{
  "num_hidden_layers": 12,
  "hidden_size": 128,
  "num_attention_heads": 2,
  "num_key_value_heads": 2,
  "head_dim": 64,
  "intermediate_size": 512,
  "vocab_size": 4096,
  "hidden_act": "squared_leaky_relu",
  "norm": "rmsnorm",
  "norm_place": "pre",
  "norm_eps": 1e-05,
  "positions": "rope",
  "rope_theta": 30100.0,
  "rope_fraction": 1.0,
  "qk_norm": true,
  "attn_scale": 0.128,
  "bias": "none",
  "tie_word_embeddings": "early",
  "parallel_block": false,
  "extras": ["some layers without attention", "local attention windows", "shifted keys", "gated attention", "value embeddings", "hashed n-gram embeddings", "a smear gate", "an embedding shortcut", "learned residual scales", "skips across layers", "LayerScale"],
  "init": "uniform",
  "init_std_qkv": 0.017,
  "init_std_o": 0.017,
  "init_std_up": 0.017,
  "init_std_down": 0.0,
  "optimizer": "cautious_adamw",
  "learning_rate": 0.00144,
  "beta1": 0.9,
  "beta2": 0.99,
  "weight_decay": 0.11,
  "lr_head": 0.00731,
  "warmup_steps": 391,
  "schedule": "wsd",
  "decay_fraction": 0.821,
  "decay_shape": "sqrt",
  "final_lr_fraction": 0.0,
  "batch_tokens": [8192, 16384, 32768, 65536],
  "max_seq_len": 2048,
  "doc_mask": true,
  "train_tokens": 143400000,
  "max_steps": 5245,
  "dataset": "wikipedia_en"
}
Each number is 128 + 32 x the weight over its row's rms, rounded and kept within 0 to 255. Layers, rows and columns count from 0. Numbers have three digits each. The size before them is the row's rms in percent of the matrix's.

# layer 7 MLP up, 512x128, rms 0.0648, rows 147-201, columns 0-127
099:173126122097146129123101097132107139129177133156114099144167123142139112162181164114133097125169102110193138136116143092127119120130217124130154094135184141093107076066095134081130165113140108093131092192154059186103205092163089111153150151156103106139171073116132127134148111078121056117118098130127113119096132085148152162073120118157136109132183079123059088086067138085161124173137
101:178119149147121119124146147114100167041156132173079116163128116123186059150117141160119095162150163127171105131051175120129128095139148103147135154083093093154122095088059136093101109105120104128124116136159145091105151091185127133138062166125092159136166065106102086093086112128077132152132155087082150096075127063132134184116125166179170136144160123103155107152082130082155083101156
115:165133148120170149123129112138147186134181129181144115102139218105128102087105135146138081137108131132145109136124152070140128078101136045123156114088143103085101186178106091194118120111115123126089185187152136104152085180096112118069104136138072159139154130124072153088118165173106185145095118102167115122129075168063093106104070146120102111108075123104121106133106129137180119113079
094:147136120116071165128091091104055156096127113134085114107125105134111103101132178107087117092073178099092134088176181153126132139157134129119117078175105154096138221136095142083100158150080116110120177159115064090098132127122145170056070161135091105159103132169097120179147156159157143153131142083116184177110142120113077151076117192081115124098144186117113155152113124137137125134086
093:111114134087133098093111136154119194089119142054136135195153112120109131041150144125174117135112115137176148148137127177172136079105164048101119156147139134139083100141107139161077128093121096096178113142133168129131132107157150150148072096097125104130102066102137093158129167129142092055106116130139131165101187192093171145130137194097149145121090149187079116050125106132082122133097
092:131192134147130136119130151091143116155124053109111119117101116168107160156143141149135141129102128048084175128120101164118129192141135113093077081178105138097095070168131150131146129132154110156102129120130136082153064143124181097112086035045111123152070140135149171154114123097120117091139087142119143196088085182134111152075079127070105132158169171110164115115145128177155131168141
089:080119154079135141079110131108085136126135109110113107175168129097153150138109149094078134174173083080099120186085128148152138112080153167141166094124165085106103155199144126149145125144190050154131108157094108173136080136091105172104153120167094131050139176103141102149143137182090115156114182129130117124118173115114147158104093113095102114127188086210167178085125108094098141158121
093:147189129093075129098120159118167115155152133122106123072133133177185141102105127165126123145146116099114122122124142067087105124155108066145146130040113089135097066153130088095118119139065095110115193123158114106155137091098109102081075083111085141134083161088098042076109095089081089169100162182189101126113140140121126176089110125136108170119119127101096119129095070097144107154128
108:132112122163147098119163118069141097081121158112168101156110127117113093097022183188121174165078193173119103104143058155120124130148119113065081097079138161094126129083112118132082140092083125135100116115114118148127137190156148083139085115100130116150133111149147152138131156064121164131136160152155151119157149100154151109135105111147176103114101102113068131191202158121091122055096
096:174223080153146116145156162069139234082104128143110089104140145183097125156122136139131145181134119142156138148157128113153123118113148124091122167157164141108160142167145115140111122138080107097104092107137129131148116129160111130154106117177146100172118121159183104088084205108129141111134129120149117183099087143129126072111178086082078120196119121032148164173178127132173096121115
096:139146115091120099131075096167172120087162083142123093148088073121140109087178195078089083162136111120099129075094137133130113184107144157073117110114139118098169148110096122115165123105081161139121128207089099117121124154095213148125080088107113107108050070124156142080159149130093124142159064109122150157134103203144129153065139142129104148116139142106128125168174108085167118140083
124:158108148148143087108128160122134137109126158161141072129116132190156137099160149181164119127094119161108127097058147131173143139084115131127076159147209157171084133112149142215095124136096121181141113106120136129116113176112147120117131084056075100117144092116084127095148167096119113164071102185094098084157155128125096037057091194178122125141116111079162119136139152115112133098126
104:087172168167164125070119124162111131102169107121174142148186085137132193099212089088094179115139117119174107106128104114113142185118106161060129130140139107105184116148172109145151126092104140145153119135151156129172138186148168101157083148145144138136058109126098127157123161096120123118091082089160098156173131130123083192079139151112128147180183140136097092065167090124077166116094
101:136115159122083131125099070115115155138077113104120083172156102126126154152106190170173101145143152158127121059111130134105138136156157112089043123049095188135139118132098120167132094059119134100156087126140118116065147165140104080161129118123092131153160129119068139135116176120149108101133119035173176158162134108154137157203139141119113084108102095070081178127129095085162123155146
103:117097165113164114058128168119176066126130135159163119139066106178139137122125116138069126118142160174156185165132106110077154078121175089094186135146158162143162121099133147199121172059115186135084169136141091171122152113118128124141148161102181104102120154119134136093156140125106146080146091137091103139141135154111147179120129121132135162113147115154064056128211088152083117145199
103:131137170117148134089134176085088203103122163089129155142132107117115133082116178155145117115142134106121112111120135095133138110184108164076149134158133179097086088177142157128112174138108107047090144113110138107101170140131128152125169199171095092174135149118104119134151116146130188207128159073067188160121153164179116133127124098124110184102175102051101062117138129126161126125062
103:163084161159091154130093122106145154158087078126109146170185111119113114128172146133092099091125084158124082130178077118079153141124141110115120084137155159103055182180189103101148084085151093148114131074115113089127106128083159078084103130176135166107142144125085070084125119111128130109152099110171137096121142186121169096191131124114206117104137182120100090139191148167098088139096
100:144132143135127169103169186169126124125108125167133119137116140186166100174102128119166122050118141142206140152126137069129140160158139088126091127133128165152110130112143154175110161179126087147142168132105174122159175095161138121123197142042158169128135059084111162155155139139160139104118189132173148130150166166136186058132105134171144110173136087184142186098183124106131144170098
100:105127120077063123083156143070133144132091137105104137121115140195090109150175132131128146149120157113099141169158148066144137134149174123116115146095081121129095156146131122087144111141071124067113140122106098089148136086135124059073134155113157074127078077162189186129138138114165122110115205068128125115165091058143108179088135142228196091123103152152153101141141137130110104130112
100:195124143150148166151116134159096149100087094134143154156140118112152083202138116090093151123093128164158125152051159199133126077124099117096130125147091130138142158091111114110077108192127141110199180103177106108154206161175113128067083179162128169164099085106118088115145117150163161171148118122175116088140161096085130113104105178175106136115099119191132107141126089126156135085103
106:127095106177167115101141182109138187136133160083128111132128099101102135130129118139129147177159108137139181151211106168189139158203131082041158112131066157113114124187140172139096105128129159084134110161138096066120178094145162116135158086165124126111175181156107120111112093180121150098139122093160149179115142149145134047138166125135132111120180134074070084112147107084124119129088
098:129155151198155125176141175082101131127134170060124067182129147101130135053153106162167138122152135109125159102152118150098130117114138148098158122111055144164111145172150122098143109083149144136121152148115118136077107099109168141149099186078146202179085127119119119077154140122104108166137150156078093091159147157098114120093046110152187131107190122141148128083178129082135076082089
100:113146080147135144061093084170126090102176118109097130148137148109105134128156103133153137147127149095132144120075083098168117110104128142120195141108149143110131137139127110043142108120173065117066230112161149182065106117181094090072167155120119142133105112182100088126073124149074121143097121173069120098167099127110091105105131092111099094152184100114126077108116106106182121158109
109:152122163155109129088116134123114057126142158125047111126142156120036158072061155087126140136140145083126101193078131173112153154137202095114125116077172093121077176099114164132138139176116151169170137153122123090076152180092122133135122176147124181135112188107108120138122140128119112145108153144112094123098079121137144085140095134146192128177143095092121139120074170185169106086117
104:096116069061140073155148099177141166127102107124168144103157200082158112171112101126129116160113144184177090170114142133132145060112149081152172158160158135153141167128127110170094089142127152144142139071103071181111170168149114083107072176183152174108148088154121114149070108119166133178098096135151124186087092131139156089138095090138144112119145120144134134129085096085107162100178
107:127165192137093140144152053117085117107125110122101141118123161134095135112091168144098086049119177113118118121133055142124170139177097145096135102097098085161123112174160161123173168086113107127119132152104127122141135147091170187076145144145092160129107147102088138151160202154073088123156147078125154092113097083127137205152092162074155083175088103083101157125105136164121183097158
101:136134069100127168116148156157095099121094115110097158115214151144099163157095118124108089089126153053162162153160123163069134127144126197115148104193071082123120152169136141096105166165112078138138174139141136148159082115147101130194143113111151112186113123127059131156161163192149094141135145172083149140073124109137159109129166132145098105076136171135169131125089134162102107191183
093:104091119134098168082128074071176113166148132174159154158092168072142099104150171153108136174159077137073160135179089107121175098170140122105100086158147133104045137152127111122102117140139110151070093124071089157086137130155191151071125126079132183099123113178139069148096153108102100126103107175136134200115087105146143163108111124107159131090175175145157144082101127109150111158137
108:133129136096073096127170117112108097137106144058183097126112080136108122120091136118150139115123100126186159214172099183162128115119201115099084110097156169114101130095164134155144076105105112085118094132105169144136132086094143159138142167124111132095142170143115078184150202115144135146135065090062150158187149108107133086119132138118102134128218161180105133088142114172104187107129
100:128144174209159123146118150171121091179193156093132109133140142080124145162111100070121121079138128124156112131088146122171132108103118092150104106067086174128141070101104160112044115075082146139130163158163030166161128133155137150145107167106141137091143146171188110089159079156138197110166132116102076160144161120154140139099107162130127114161095107126165097099138116161161145177166
090:142130121103104106084169153145090168115166141108158071093147123172138121113088205123197099081150115121122095160071130141137130146095142169102124162064105092133108080200059178117105099103144083095124122135164143146177148143117121105126101145152107176143141142143112142069155167123140109124160182127129113099079155072139115114125136155100163074138152060122166155124107122222107158063109
098:075167107107107145114084143107186152157178123076130172143133126121092167146167149158056105157107080134122188139101115165102180111139144127097087106142161131087078142131104064104112157173109117121093060109124038124125189116121164124145092114079144124157166144156150114123113105149127121069097106165153186178121076163110152143078119166105146156105111154174143153104150125109182101171074
093:132098079147136123171151145140124195118110150110125115135099136106116122156195133181124089122124038090094131209090127093142113079140183129109089089110160155090104127106145104132162081125066086119095107058122162110159086181102113099090052094103141124138153160120159120117094173083099141132112127130083097080082077156136138109129123113149181119138094155180189119152106158098132125166082
096:109116119135112136117109136060125080130134183145149088103180165108142105070167115157159140218098127034147172133140152121141125124153130109102109162132113164142076156113099136093169099183124146100153083117139159078185130111192072092154151112129080146140181165189099087140176152157157141112167128142105165155165122063179122128128126143133138133158106120132136113173088113131141037127154
092:138098109103164142136152144124104139129103123129135095142069126172087081065114083069168158121156156124130136136138142097133104131081192119151119075148115133129136139152176159150086108086082158158144125136110135142107075153188155133107068125133089143123132195129109107130118112078124125154163145149172070098116143191066118101046164155180224137122146131147181119188100093096132098186140
107:133104123216158194144052060085087126117136125159151123098148174096148109135140082142141169099155162075079164144103100125119128121169101138144083074186115129132095110088101199081095122116164126137096157123139138141097134188078149106109162137140122152124094166132115124119109092162105174092116142137165191163096091103121161159151089091164165094126135092144096117155207158105144143182122
102:107125154119088106124063104140103137108152101059170144137159180182155103082119202122135150178158108085143125155135164158120146145179062148097151180101151090118106085104159137153134178081108061138158153130083138081155087170152096019103140077129097159127120132093135114121139151140154096167134121133151106108115167095161142153119146095125062094131113097143107131068061108139112126101123
102:109062148147122100135209071140126176136129135115172069133174156092121170102173127135155085165171131096172157099109152138110137084150187091110152165127153121076154127134138136120102077107110172156142138033110126151157073177176126083123147116151147132117158130104098135095144165101122137112147123132099144078119117072110126143118161127117191088133104091046130136147063055103146116178134
081:088110150181139141123162130133115139165138133089167055101112124139152132162085136157154111159084138141211158103115132123063129177093197165127142181130138116107144072125168149121175103099155194217142154136161127140193131189148101124142105134136150144162111082117088125086132104135108107158135127113154118106066140195096129093094134175134176103159139136148176146144124119174164131061179
099:111149142104123140083150088117125151116165044097182078141146090127115187146215118125134128153115106102163143144136106113140137130108140165046150141159156187105156179145156117156139127142162114117089117156174144129155160157168099140194133165146113110091146107125134125100175146130168152095117094118129131160175120003143113134168145117090076069138137128119130170065167080150118173154141
091:120122112156108085182132115109141130134118144140159133094154024142142143166157099098094124102104126122101160176109157143085132203114156170076171122227112144099125147085138133122158107078114136150161094163191123183109099122114149074103118147147139132094142151126177167122183118141151138119176115072115214115103088129140088110097087068087116119160076123056130093123133142119121125116163
090:132217113116114131130145104103106165077167100094211075100154145173120107102132098080175112114111144112121187136144147160148129185115122098148124115076118082108135128161127122110119142068091147088143160198114112096150118144114104084109088084084117079099144177094155119089112117156090094049095127141118118122116154131084118035103093084118128102116130073079054118141149154148134136137120
103:148151154131122163096125038074205042118178085098122161153165132095120099149121132122102141136078126144099109147163053078165139141136120097132082114153165142094142112052121111147102149128089101188094097104049127132141140194140166192124145109136097126096112120092151120148085107131139118166108091152162164195145160152179151075156137137181143120094123104158132163134140115146123139109124
099:171173085158117159163142087134029171108126115115204161141122131132167110101130164075098080065135145083133104116130065093154145086143081120107157115179084101155135071128123090165151151121122179156107136157105088068126084112092114129099112195144143144147113082104102108169107221136137140098121133104114134128125122133124176153105092144090131135178109121098108132136079103101144172088181
102:133148157088112129121151099161097177050149086153202164133099112116143119139081134113135087100092138148165123154057128154160140164120147152085147140176162103089105072101133177126097181137181178104098180132107155072116131120106090084097102089155150179140071113139149126183188086095128108150144181151150167136133085135111089160079151165127148108152098181150126119129132151073067146101113
088:139162124174103105160138068054106129088142107158137100119107086169123099138141148100120191093112133102211128102078142101116099188134092145144163134120114084125142093121120128128136115110047159138128110141142110129180105111141097129088117098070107130123128125063164177084151119147126089150128203159121081071129171060091122190157164065126182104095086093138097113109129107151121069147121
098:125144098135176118144115079100140105035114094104179183125132141151133159138122156166178107103144114146175104090083153149168138153137188090125189181134098121169162140122128062139099141107170127171126146065136117119072067167133107093149121167129124161143112146142098139105178106125042156117113163118135128094160122147130135091079088132154075132190116176142149080084087130133180122144183
109:137168136131130221094180103109146093152184112102140121102118144217136157113103083102097123100104125036148166161103091063137119100173109141134164094168078153122112090134146158149124132121140119088146135120119119157045112084165113142107150195146110110103177190093148148147080093150052144143112159097143106136104121123172114086178127081166155107113109151132173132125115114106166164139134
106:181168110100150142104165073183151143147134159093108101122112128107145068157131102163117054060154142108063148141076140105112148131075083130123124048204095104152163100159160121121163123131175104170201135131149110150130142143132117182122115115096122128135118131136159085118136106122123157171093157159104090158105133092082154164163085150157196111194165096092152178126117137126105133191103
100:122131142123135134152154125118150172091191140143135102093127134121110129105140145135146101168139085109118104088058181091156126032127124140067066171105177134164164111091068138167080105111111127175148162094126133109106047140140108094092138179156143161118149208163138134138164125159164134165148098123119132095079130167155146120082151088133155121162102046056131081092141149086122134118125
100:110118148146151146130142130089039099083190112220129148164196069107153153062106209155130067109199096116135173170093131154186148099094075152164154137148142118136143144109154063104088133142135184109117131143142098136145118131145108155116129146106111144106147132084128183070168198138125133112076084122101119127123136081110118089109132159114094092170089135132128140097114122111113110104118
103:172122169136139128131182096159146124197099124087132163109176143147123101158133131051169164106132110080150209096131099145145181132127071061164138083169128120143178102175140156151130099101102146078173096107160141090096091149164089157087171102136137134126179120142133153121129142118154114139070167117083083138095090198114082149100141103090172110087130106114159144134131129159150106133046
104:077138168162148146075187129131120143137108094067226160101153144172155127151125117137086214085101095095202154110111147118102189123102134175120123083132106123128151051088149144139135089145155102128172104083163146141166147126143103091056089141089123194124104130132114160114157155106137057119135170117128117137168127137120143098113097152158182134128198128134108151154132148156168100152110
108:180109129103082172186109117182089108108075128138086112085100052107121142137105172113130131115103064168120099167104157158141145110160135148133140099070131157076097131034091097101166151151050135133144107101112122105176110152086155149162115163116140153145145032153125168141087133124140161132086068146125109106106162159161102169144102158128137191096131109061104143148160125138121149141129
095:169119121113087126099113066161122123090158162098184098138149139133181129142093157106133159118087139113166140130131121093143107073140175077116079060121155145112131126138124077132073139101087139112086095129177132114138137126091199128083175124144138076101129109111083125066142111114114145116192107122067145155128161231130109126163131173128190189146104112152104098159148066132071146125078
# layer 7 MLP down (transposed), 512x128, rms 0.0504, rows 147-200, columns 0-127
098:118108129109162118128060146129129111131074090093109110128097131148168142132150144099155145093173099083086115179140103077154082102164116148163139112075118101117070094152105102124143121035051204127183152120179118128127147130150114084175157167148157114089151194100151065103114100128094095150144106173127096131155144138168123079166162088148111160104137114113123169175136148162186147143183
101:108096130147135125039136159101106125115099130089087114088121109193144117093141154166100123146118138134152150103131099117117115131192133122148141110101111089101106106219128168116117165066068166160170162154161155149125146143173136037166095117105147086132100153112081132139178080107106111134084139129113064111107106178132110116135145147145169176127053089114124108138108122065147044167111
104:087049179084159140156152140147178101097145060173161094128125204161116137121102146105174139127199113142137139128162157087141175151147168136087141077129115142147078112114140173140120168113169113194118144187153069121182108178140106167141153123128169166160161181184120164112111168128121153109153179081143151129149132091124103131127135080160073122169104131117132156155100075157093099112144
096:112062164052060165122109087156117153105123096047096133122107140161111150082115189143115147129110171079159145148143090112143156107165160180128123097158121137176112098115118161139149132150108146122068170142137155102140085137115151110148151058098178080053087113068139082187148148122117146115138128104123061143169146129138190154145134168145115107112134129140182098061143133121141177166138
095:199106127142130102053126132153157109130107119100141116197138204095093092098149114141137055121087130129106158181073107177083196133078128087081116064137106130177130161118145160113108103128161158086098087101113093136127127125203149147137137124131169136167132102131128064174116134102109170106165152122136132119127181072107187119129114110098108060104098117165105100079155077129127147111146
098:153154067145119132167098130042137119137140175142117131140126166161159128115156147167140158104171075132078196107130040108095072144142130104089104071118126113100125115127152118141170137106135127105124106172143149114092097117066160167084124154077120149089082095139185187158126122134145140047131102162116109131092102162095146136155137124072140140069094193139154189135109154128073085104111
093:150101101101152185120127104068165078131161162096137207166095112081126134100088120146106204126144125079128128120138111158153122134171139124101075134113191187123066163106103112160080144097155124147150135168130160180122114141123140137138174126101119114103065099149102102185154162187119140137098089159109120093164193108159144137169128166127084088123123140146059078083136111098076159071128
099:107105185136114137171133139142193148136198093111118152134255142099096112106166130104129102067134150095151123110125133154035116082092121159101071092123129178099106160101136164133091137161126140101115139120139091086152167147100163165145085102151151139106105124130102119136091102128148128137085129166140164106135130114111096096111113080143130080096132096120139099041192071114097131081123
106:138130122102124146169115115144074104126089080169101089151082048146100137114066147148093105118121102121111187127108119093106115089129110184143100155099177160120166110158127174133125095137173176093165099113151107141077231102160179139132158113135144129151140124153139123119098079137104123117130145112203133133115056070153099204094143132146090133157088134124079108126144126075191139081169
098:109097068110117156168141077101138134153086078212102146137085135134146102153128102148129135145129146166145094128072122148092098230057116136144104083130148059102139108112212081203126082166144084103116167169099124122098109159143111125121092176111130124125094168137103176128139122117107120120153103082179140098122149081102143154118111094166137109166169100159120128196135143170112161115162
095:174107101067093112146049110152154139142187120070086131114106120087126173098156132139128171125082164132176133141167128109098162172116077119132124101159222141104093139146080134122094147149124143066173122162102079100161137177079206109120121099090098129075064164117181134154137204096145077110124163151107165117116104162134116149109121174104131152089152109109140135156139146133126097134091
113:126081140148132076090152164142126131156106109080135096091095115165144103048140160170195091122125087124103189099112176144172136111143176151169095158158186149143103096129173154163160143205148118179125098099082152055125100127161105162081099130094129094128117115181115098106127164120121143163093115082195169109135122103096067106118115164172126107171084088158151139123178123122101130099146
101:094138084141172092109100137142160126136155188070140132068137146144084130152128125190110186119149110159144104092100185163166152177136108139165097148135131128126153103073167121150163085176097137181063133082160146156122134079187123104147093135122169136118157137147117109186108067081128073114081095123094196179148144127141111122184191104122156144107147135139095130092193083105105158154123
102:157169123137161141140136136128112112160186128106163149121126141180098180127070119163116125126146104150129108107048096139116136152133120115102164155119114149056121094105066125144176057124161135128104102158157184138133122062130178098123081123161094143096135150183113172167090144089071177176118091129155084103094120133133109140100094159074131125116146163160140152100107112090130246189112
099:092098099107107121098092100105128163106148141100142166127169161057175082101215129116156145105099064116149136088177125144117182104060164104126102080134081128110155138146089115115135105137108159146071152118113125051116092125068146182129109132112093163118133091108109140162089092134080130126084125084100128099134144161088165085110143154078139185103085145145176108068120124114095075111074
104:135110131128140193075170130141104130139138174059114120142123125159068097160116071127149180157139117129082173079111150117091170154122073181120130201077122105144144123094143114106076119168131108112121077159148177149154161082118141138157173094128132094100111093134119102048102187156158156115115149100073170139188170117112114145092155175112109173172176126064115180117107137135147150159150
103:135087130120131145138066105137132147157111103169160127107107153106119105126147120087117065060132153132117107113147134181126156071113147145139133045144155096116120143101154088090145076137141160163057158083057103147105080142113153121134173138163138126122169193082130162110104161158090148153139187081143159138075121138137124083200094186106203076131130165110175113133146114190163142151133
097:153129106079122166106207103099101089154131151115129153191176110135088133140113072057125101138102086157107091162110174136126142163142146123131184150189142114171131108122113179068134179138162186108150090124130158109151104154132047125079144164118141087115138143097179186089137107131098114173103052138123120159156080127126125150183118083135169173090140119136188116140099147117157161088150
102:118119177130105056129161168169116150139169177195188064040132096163088117095059119100138139107109155139132051129078180193121168143071082158093156092122139119118149101127102130188157153131109093115130101122141097124111093095148094142151127131131133143113133175104109094115145163082108117131124103164077117121134112176175110096087143144087077158154118100124100119082122153139108199118137
101:157137075176118114119115143094100146103157128167110068106108128199120137125069107118080132120122154157076142100065095170111068159138103139118182139100054169103116179138142150058112152162172140113124131142096103159112110102103059143130154099088172103116096046143120155157156105086113174111067149157134137129078113161142115129086110166108171100102120086092173157147140189130074117131135
103:124192148117143154104159176108103183131135104215175105142097143138112074163163129076134133156180094134099091164151113116065163079143101129129118103165140085111082171151148131101098052089094125192098120100097064070137143167125100167157139140112116154086072095188136135114090137126143115153134141170154135176117115140092107171098137135121127103116161125143144107125108209179139068145147
098:126164148121041138187145163088089180191127097161112145181137142109141060156082120098101090147129053153148127124077085175169084151117126135133151131093112131090105145136131131159110061158135070113126142109142167157112137092110112124091159103197065109183144126139142123153146094163113097124134146162111159079082115105141148167135195166121096142105161121107071133102108163098181150178134
099:127184119155110137137114092136144160068153162141052141191155103086168091128158139119160105147123153132116115066097120173141143102121146093144136189186136084174139111096151100110105169152076135098134084133154090120090129157074168113082141200117093124093099139145146186135093137136096112162142129106068135133122127094122141132072084133188114100001087153145168117143140157148139131115117
105:120099141143156129103135093127106090110130144111128091098117078171129167080170128082103072077113096157151208132136145093143143109073073125118135050115092124170081175058177095116170118146134135166212155137170124151114144161126096132081147109144097144163170181152175170075143163157141131178140137085154110124131173157083116120150112131101135124187125119147148172164172171151139086160130
106:095114132124090173160110139110090080140127075119097129078101122106085131098174134071089116153142110149155166137184092113176154120120126134091126101138153142126098122092106090085142199169141142147151152169148158122176139115091109133061122086153076170122151073115135165134124174061068192128068090131107135111160153139164142083101134082127114131150181128070129167171173129123154145065063
100:119168147122104116124178144160089126123110151082154114144138064114059105102072167109054075114182153142080090150131105127142125105160117140120102169119095095185157113145107113180182129108038133156115113092134131115142128103050102075108153139123110150107121138140165135125133169140079122149116176103141074175171126076175130114128130113075097096214129082159155186121103124129134088107157
099:106104134174139094106131089143093175105191143111073073098094143160176206071125104114153085113100089155118089159103145125144076102160084112099052156175134155129107118149162148158095152110165117060125110188118117152101151165148131121044101155088147081141109121160106107137173143101073123119132077112121068131139150159138130061139058131097121101141095165151079106151140139117105142129119
096:090140160188133121156134134093101170138129140048105122141127125078169142116113134116163038158169112185057122084096092168176034071122148131085145160116164126139123101112154101115146111123098132147134174098119132217178109115086143152153122102163096152137134147128126140190104110121128095121180126143146106127132119158159103045127184157131141140138137139142096135085088087085089161168125
103:100127128090173176100075185104099170084091091138154104161136211123163120211152102198167184128139143068138114127133144155084120131121146130144100085077142097110082150132184191127139188124159148103126139098159088124076107127112138129144119141181131032149147153110124067092116172127124105128105142113135149128198141099095139148142114108166146142165150121100139108107178149156161100107157
097:177133075096073130155122117116112112101097135172139149155191106123056136160093191087147155133107168127165136127105146165026124140092129143142155109168117090168113138081157216188128082088084106101158133101168135085129098078156094136136094127102158185117117088094146146152158142133073107192158115153105135093158128118091140095139152131141162107170081114090161132150141126163090110130165
093:127162126130172115153208135140120071110055061149141143162104077113061118088185141126066113042104094135134167122127066128132114155123127103141086147129125069104148135162129125126175118115128126103108136133113154154113157166119174103137150133132132128110200116151152145180159117101174087168146113113171138122118127223158106117102128206142098121111146083131100140076085128104100082116077
100:104125122119154095092132129112142148145168163083114131149127075071076116133123141111099063134146098172067152113126086201181032127159143133142095121144200132108125124186092069113103123112147116164126122090121127175186104102101195141175126106129111126094156153144081105190115133176159160091094127170126115126084109193142125118112150140141158140133130157152052160157130064095118159109131
091:149118051175091129170102064115097157113166179167152185104119090104117154114123093131064136222159121140176111134145156152147079141146160175127124105166143097137111075164183126176128137030118095053063129142101130142078144139142143142111118123098144120109128124191144145130142144145163146128100125112102171143118105172161212147163139142148105096116143097147086146105123113160088116135133
097:089101139101104127078160115125158121154074115121155133079133127125195221079086144172101148067146136156154148140094130119099171165125132125103190201172143141144112157149147152133209122110157151135141056120116151102081185118127147162164074106076166115128126119176111133100098144150112072113069157119116072104093136088121100158168092090112159072148091120122142100079133118160143140132102
093:072170140124189094067105126124146118112145122146119111099128090123153148065125126158096144136180139125073141139128109127129018187165111124128106167067166124078115121195021126098164158099111130140135086134172124168152137083079127106111086103134133113143114161139047096099160092130165106109095134133123116139122077116151120131118122124147096131122129130071141117175125168062190159135145
104:180114091135191162078098172164119080145139157144094118144150123124099102178138158129117100151147186099130184069071139080110124139151148101087104139107096095143144100068110187066105120146156130122071112112109117064118162121171125163200130142143210140132138148121126086139093146103115177095152108140166103105146156111091149117183163078148147166116174083119092175133157067110105097126158
100:208159104128128174165159153134127141067128113149071079137085160120129135129138071141162086109066168184124158106112136067152176115021149130144089073123124103116115161073140099135173152140113152118119096138161073119146141122155135162176109127184119168123081124124164102146130109127083102173115093120129140157075144142150145109115080147174165108087160142118175102105091189083153122144168
100:126142128116121108161149099115176151175167095098172154111090084096130138081170123103100083135157055139121142095190132078117101139104102054143179146099139131075161129110122134185130148145148136142109094135133139128089129085155142189157178154105117138136151076114137155110123089133212146110108090099131178057107119230108126154122188087107083175176111142124109145161121100155133164160143
092:141046108160127110094152081123112116182124157096132151120112099026046158086162206109123134165119084116145106086120102080129142102124171107140162169172089102124121091114093117130128129204148177175145136151156162087101134146104156130168177188166094167142163143105137152145138128116138116138154114127087188140130096116149120091145156188150116113172115123102103114144172110165064125170109
100:149116156148153122136128121137167145175119127076128134094121140087168179111069107147088150128201112158145094068161172083135193112168124105115216132062141121113074090152140105146129156088132099129126144097156171143155087069096147157087072151126214166113098131139101151144109076167175125117083148148159156106077101179100134121135149136129126183148149129110151089088148085103151178141135
096:108130114186144142142170112097154081184132110100135156156097189115116189124122124152168087144050139138149123129167089079082119127104133131073141122090151156090144184170209143143165087124137140142103138140130108087102175128115104169080140117161212126110052126183179110164158152167102102214129099166095111138130176152117152139144123165107107153184164147110126136086107106108144132137106
090:148109137131202087090123133113191057135177095115117116086143135143178122169155149156144133036128170157110118136101146104143156123116165180163118087111170162145115122087130112132163135176149120076085155114122164112122150146136123152152143198187154103144203141141103111104166149069199161116137094124110162172145115116179139136100198143098068162101128108090123139138096076080128097140152
101:141123129133166077103196140126130088077137140189139161144156152100105076114129103141135132121144168142120116168107160087131056158145140050166140107054157120158132176092149138115080120109150144092089095113095089146126072126142184173123177136150097134168123161138066097081161147151068132153141112094118124143096069122173134098113118161111088144124169128115088047158097163106100112133054
106:144118062120113107185101064087101141163139121164144145148100131042076146145094163130095111164183152100159117085125088114109112125156151134140118127171120132106106126196112111119198125118118087149094127119123207128094139106070142149129184130145147175074176113157134135143125173166190163110087111178135166112201131164186169102163146151082111127120171109152129085086137112122127139174161
100:173128159121143136228123120086137117104099141175175072080127120143127109133164080083123083123117223065213114121113149102112103125121099155157194115139087088171118133162186144136156161094105104125128153121115143132110147143158144141074124110092103184113098116169098175123150128126142107179129150126069147060180127166106120148120144137126151063121155113151137166185111152157087104119101
092:164100065075144080144097135120156163144106125166145120134127173060105112106149110168211135144145148223087100087129096157127077123156142087114093166129148141177108188186124132106089122134178107122096195159184097151157148177130115130159127161157072104136115154125088098119096098125158147157157115147204169143105132130107160155116160113069127114094064134182156122104136109132154127140121
095:141136142157051121106147094140112109134131111077134172100146104144124091151081138120150086116113145148137070120151102137146119157125099088151088189128130102186192099165127098099137043161135105130100121137087177122119089131115080127058133109124091113105125111104110154130117105115112152158180124101137136102066154099105210125188130193105158138136108103088135205175088211122183157149132
101:110121126152078116096090124152076134150105094105117109139164161129149153106064122132070110111154107106149188163109137122126077063136117172144116131122217186126109149165097172124143090172145141059133060093131093101157119112093105158157161202113098111121072117188134120151171138085147161130171098120089100149122115118053054152136133132139129115096071145132123156092137194089136112122130
102:117168179082124083099156136125074116137128089173169091134119088169151104164086136138086131132041184105160153148083117147125088090144115118136094155128160064147162130118157144185078104154098164122193103080159057116113112154183088157133131101078114143111109162135127198094130118112174099179125143137136104144144128086130115116143132111109144107166168174119201167181140182092126102150115
099:145196105106112106095123148103116145146138138088139186120088102131109157122130120136110143114100152097171176165159139103151142176100096087128151162198098105057166132141169078152141119085199091140149164088194172134077121161123125111048111110153145124137113127138148167098043145118153127169151078097159119115178126157109099040125107117183100114139061114141158147149112135148134151120075
101:176092110099092085173154164104116086115140100137119163133103169160114127133074087103103104150154139144134140148097124163128117079118118102064114144053154147115137159160116150190136120115124049084134102229141170127095125144173143133100049107108139087079171092150111180129101166129098171138128150145151125112099085126079125128141126068177106104121186141181134121114127134191098086080136
100:153132145145118145138098073138068118100115130139134119120131065175123165137137170180097092063088147171132119213161119126130054172120148172096172068174126109162105130123066174147146127082117078151124149163157137097098166157157106109156087172132145115164089131135187083130128114110191068127106126126153138130153092150123103110128070108151164133072104106127176134182125195165153110139156
102:130123158126124161121161164161102110118129122106154081173146133112140083159130081113161140105101150152123109122118143096104099112093150165113117085140076135143133100093098149129178069114108101163144136137143078071144065168162116139085132063075152145170133115144186052130157131092166097194099116034115070183143137134110135156115039119155173157141146084139132118168133111177184148091133
108:190200111168088137136105130146121106109132109160066114118089121139175091131149094104102187077110109136124119163117146097128097143109129102152156127112132091164073155081093095155161115127118116182104096113115108122161138161072107167069124069135149103135172171178171095119114093153085158099155144156074166077138111131110143111107110081170133212122089169087124110127078145225091132120107